python train.py --num_hidden_layers=10 --hidden_size=96 --num_attention_heads=6 --num_key_value_heads=6 --head_dim=32 --intermediate_size=256 --vocab_size=1907 --hidden_act="squared_relu" --norm="rmsnorm" --norm_place="pre" --norm_eps=1e-05 --positions="learned+rope" --rope_theta=1020.0 --rope_fraction=0.5 --qk_norm=true --attn_scale=0.238 --bias="none" --tie_word_embeddings=true --parallel_block=false --extras=["local attention windows", "shifted keys", "gated attention", "value embeddings", "a smear gate", "an embedding shortcut", "learned residual scales", "capped logits"] --init="orth" --init_std_qkv=0.051 --init_std_o=0.0 --init_std_up=0.051 --init_std_down=0.0 --optimizer="adam_variant" --learning_rate=0.00301 --beta1=0.9 --weight_decay=0.076 --lr_head=0.0121 --warmup_steps=393 --schedule="wsd" --decay_fraction=0.601 --decay_shape="cos" --final_lr_fraction=0.0 --batch_tokens=[16384, 32768, 49152] --max_seq_len=512 --doc_mask=true --train_tokens=158000000 --max_steps=5216 --dataset="wikipedia_en"
Each number is 128 + 24 x the weight over its row's rms, rounded and kept within 0 to 255. Layers, rows and columns count from 0. The size above them is the row's rms in percent of the matrix's.

# layer 2 attention query, 192x96, rms 0.114, rows 145-158, columns 0-95
size [ 94  94  89  89  94  99  82  87  80  94  83  82 102  94]
[[ 90 134 124 125  92 120 113 111 143 102 122  92  95 105 124 106 148 176 133 140 141  98 104 122 180  96 134 144 142  83 116 127 126 161 136 116  95 137 137 107 111 190 149 115 137 168 178 136 174 158 148 162 140 107  95 123 113 111 103 120 127  88  67 143  95 109  97 115 140 121 128  85 128 125 119 126 120 124 140 133 126 119 134 113 127 134 133 108 144 141 142 115 150  82 165  93]
 [131  90 128  90 137 125 122 135 109 119 120 211 138 170 139 153 121 130 146 135 109 145 146 101 158 128 130 138 153 136 132 112 134 131 120 137 166 116 128 130 177  92 120 146 174 159 158  94 124 124 164 106 117 141 133  89 102 157 148 123 134 105 180 157 150 106 167 142 110 126 156 135 132  97 106 134 126 159 117  90 151 140 131 166 110 118 115 136 114 131 142  70 111 171 129 102]
 [128 100 132 115 148 108 120  91 114 146 135 122 136 166 131 116 120 121 106  81 142 144 202 123 132 133 120  84 146  86 127  93 104 117 173 141 140 174 128 139 121  96 117 149 146 108  97 110 126 146 127  79 102 154 126 130 166 111 140 115 147 152 114 133  89  96 159 105 122 179 116 153 136 158 123 136 157 103  92  77 137 133 126 123 145  92 130  98 134 151 103 116 131 146 157 144]
 [112 147 124  94 113 111 101 114 122 113 133  68 127 174  66 123 124 139  98 128 131 143 133 163 111 112 120 103  96 126 134 145  74 121 113 100 149 183 149 161 108 175  98 142  87 104 121 169 144 137 130 130 140 116  94 139 151 155 135 107 140 132 163 112 132 109 132 151 113  84 128 140 104 130 135 149 134  98  93 165  85 143  85 150 108 130 122  96 157 130 129 140 126 129 149 131]
 [132 126 143 136 111 162 132 178  99 111 152 101 140 111 127 131 142 136 115  99 103 116 118 130 122 126 164 152 143 133 150 131 149 148 112 146 133 103 158 120 112 125 165 118 102 142 147 102 147 141 137 154 138  91  81 129 131 182 140 147 111 169 126 110 130 116  98 152 115 128 145 176 127 102 136  95 122 122 117 201 124 143 128 165 145 158 136 146  75 181 159 188 116  99 131 128]
 [130 114 133 113 120 135 102 108 112 105 157  71 150 120  85 107 124 113 129  82 128 141 127  94 145 173 137  99 143 185 106 131 124 140 164 152 146 145 125 136 106 115 162 122 121 130 154 114 164 162 142 129 141 146 134 148 151 136 150 153 111 166  88 132 110  87 157 112 101 155 135 135 174 146 108 119 100 116 131 145 123 129 137 169 107 147 147 119  68 156 161 135 159 138  94  91]
 [123 128 129 131 170 109 138 143 123 123 161 151 152 126 143  98 108 133 126  87 150 116 150 148 139 177 156 121  70  82 146 115  94 106 132 100 109  98 103  84 148 121 127 121 106  98 169 106 132 100  96 119 118 140 163 152 125  82 145  93 104 104 105 115 152 121  99 116 123 111 125 154 116 123  99 117 171 108 123 152  86 116 116 106 146 106 158 100 123 162 135 179 124 153 103 130]
 [119 127 118 118 114 106 141 132 124 148 114 102  92 131  50 129 133 167 131 130 136 110 103 138 125 153 116 134 106  87 113 118 135 147 180 119 139 133 108 149  97 164 153 140 162 133 116 124 136 163 145 140 120 135 138 125 157 116 132 118 128  91 111 156  68 104 145 110 141 167 132  96  97 128 134 104 134 133 103  89 148 110 149  90 168 115 131  70 164 129  87 103 171 102 111 141]
 [129 144 110 149 156 148 114 107 149 103 110  87 124  95 177 146 132 139 112 114 105 135 112 109 112 118 114 143 114 165  90 126  91 123 118 165 118  96 146  91 119 142 131 121 101 122 106 160 150 110 101 171 113 118 152 188 116 107 121 107 107 137 112 100 164 127 127  94 125 105 124 111 182 144 113 116 130 107 131 218 142 113 135 130  96 121 117 127 126 118 173 150 137 152 107 109]
 [156 114 131 123 112 146  87 111  90 169 117  90 146 117  87 120 126 129 122  69 113 120 141 132 120 128  89  77 156 145 116 120 107 145 170 174 133 145 149 159 155 146 139 116 135 113  75 119 143 143 139  95 150  79  77 123 160 131 119 148 148 157 139 127  96 105 143 121 138 174 105 144 135 141 144 162 141  93  86 112 126 147 119 166 146 125 114 127 124  98 117 165 123 123 128 133]
 [119 141 134  97 101 123 108 142 119 158 120  87 111 156 130 159 128 141 118 131  83 174  87 108 110  75 141 104 131 167 164 139 123 148 125 160 156 148 174 144 104 144 143 101 110 173 110 132 131 153 146 144 145 124  85 102 125 165 124 144 122 124 157 103  95 118 145 123 122 138 168 126 152 117 138 135  94  85  92 164 167 137 152 129 150 125 109  76 144 117 141 115 140 106 147  97]
 [123 151  99 153 105 120  76 102 138  81  91  90 101 147 124 130 143 139 145 113 130 129 109 144 176 168  89 112 113 134 110 129  96 140  85 105 155 145 151 128  93 157 127 155 143 137 138 163 173 135 114 128 113 136 141 132 143 159 115 129 165  83 128 115 130 144 100 123 127 131 101  78 153 125 117 143 123 170 115  99 111 125  86 127 114 169 113 142 108 133 140  82 144 177 127 107]
 [109 114 125 119 122 101 138 141 128 186 119 154 120 150 209 170 117 120 123 126 159 150 158 124 118  92 137 154 148 101 177 131 106 133  95 106 149 119 143  91 134  93  85 144 138 108 110 143  76 136 105  98 138 115 116 115  96 110 127 142 170 118 131 105 128 179 108 128 134 105 134 138 103 151 127 139 152 144 142  79 117 146 124  90 141 119 117 148 171 131 119  99 112 140 146 149]
 [112  97 152  86 125 124 119  97 135 134 152 123 149 153  82  99 124 121 131  96 151 125 157 131 138 165  94 100 168 159  82 110 110 154 159 152 135 163 114 128 119 114 117 117 113 117 182 129 139 152 151  86 140 112 105 123 167 105 139 113 125 154  63 166 124  71 135 142 114 119 125 168  95 147 111 141 156 122 156 106 111 135 131 147 104 133 143 127 114 145 113 176 145 146 123 116]]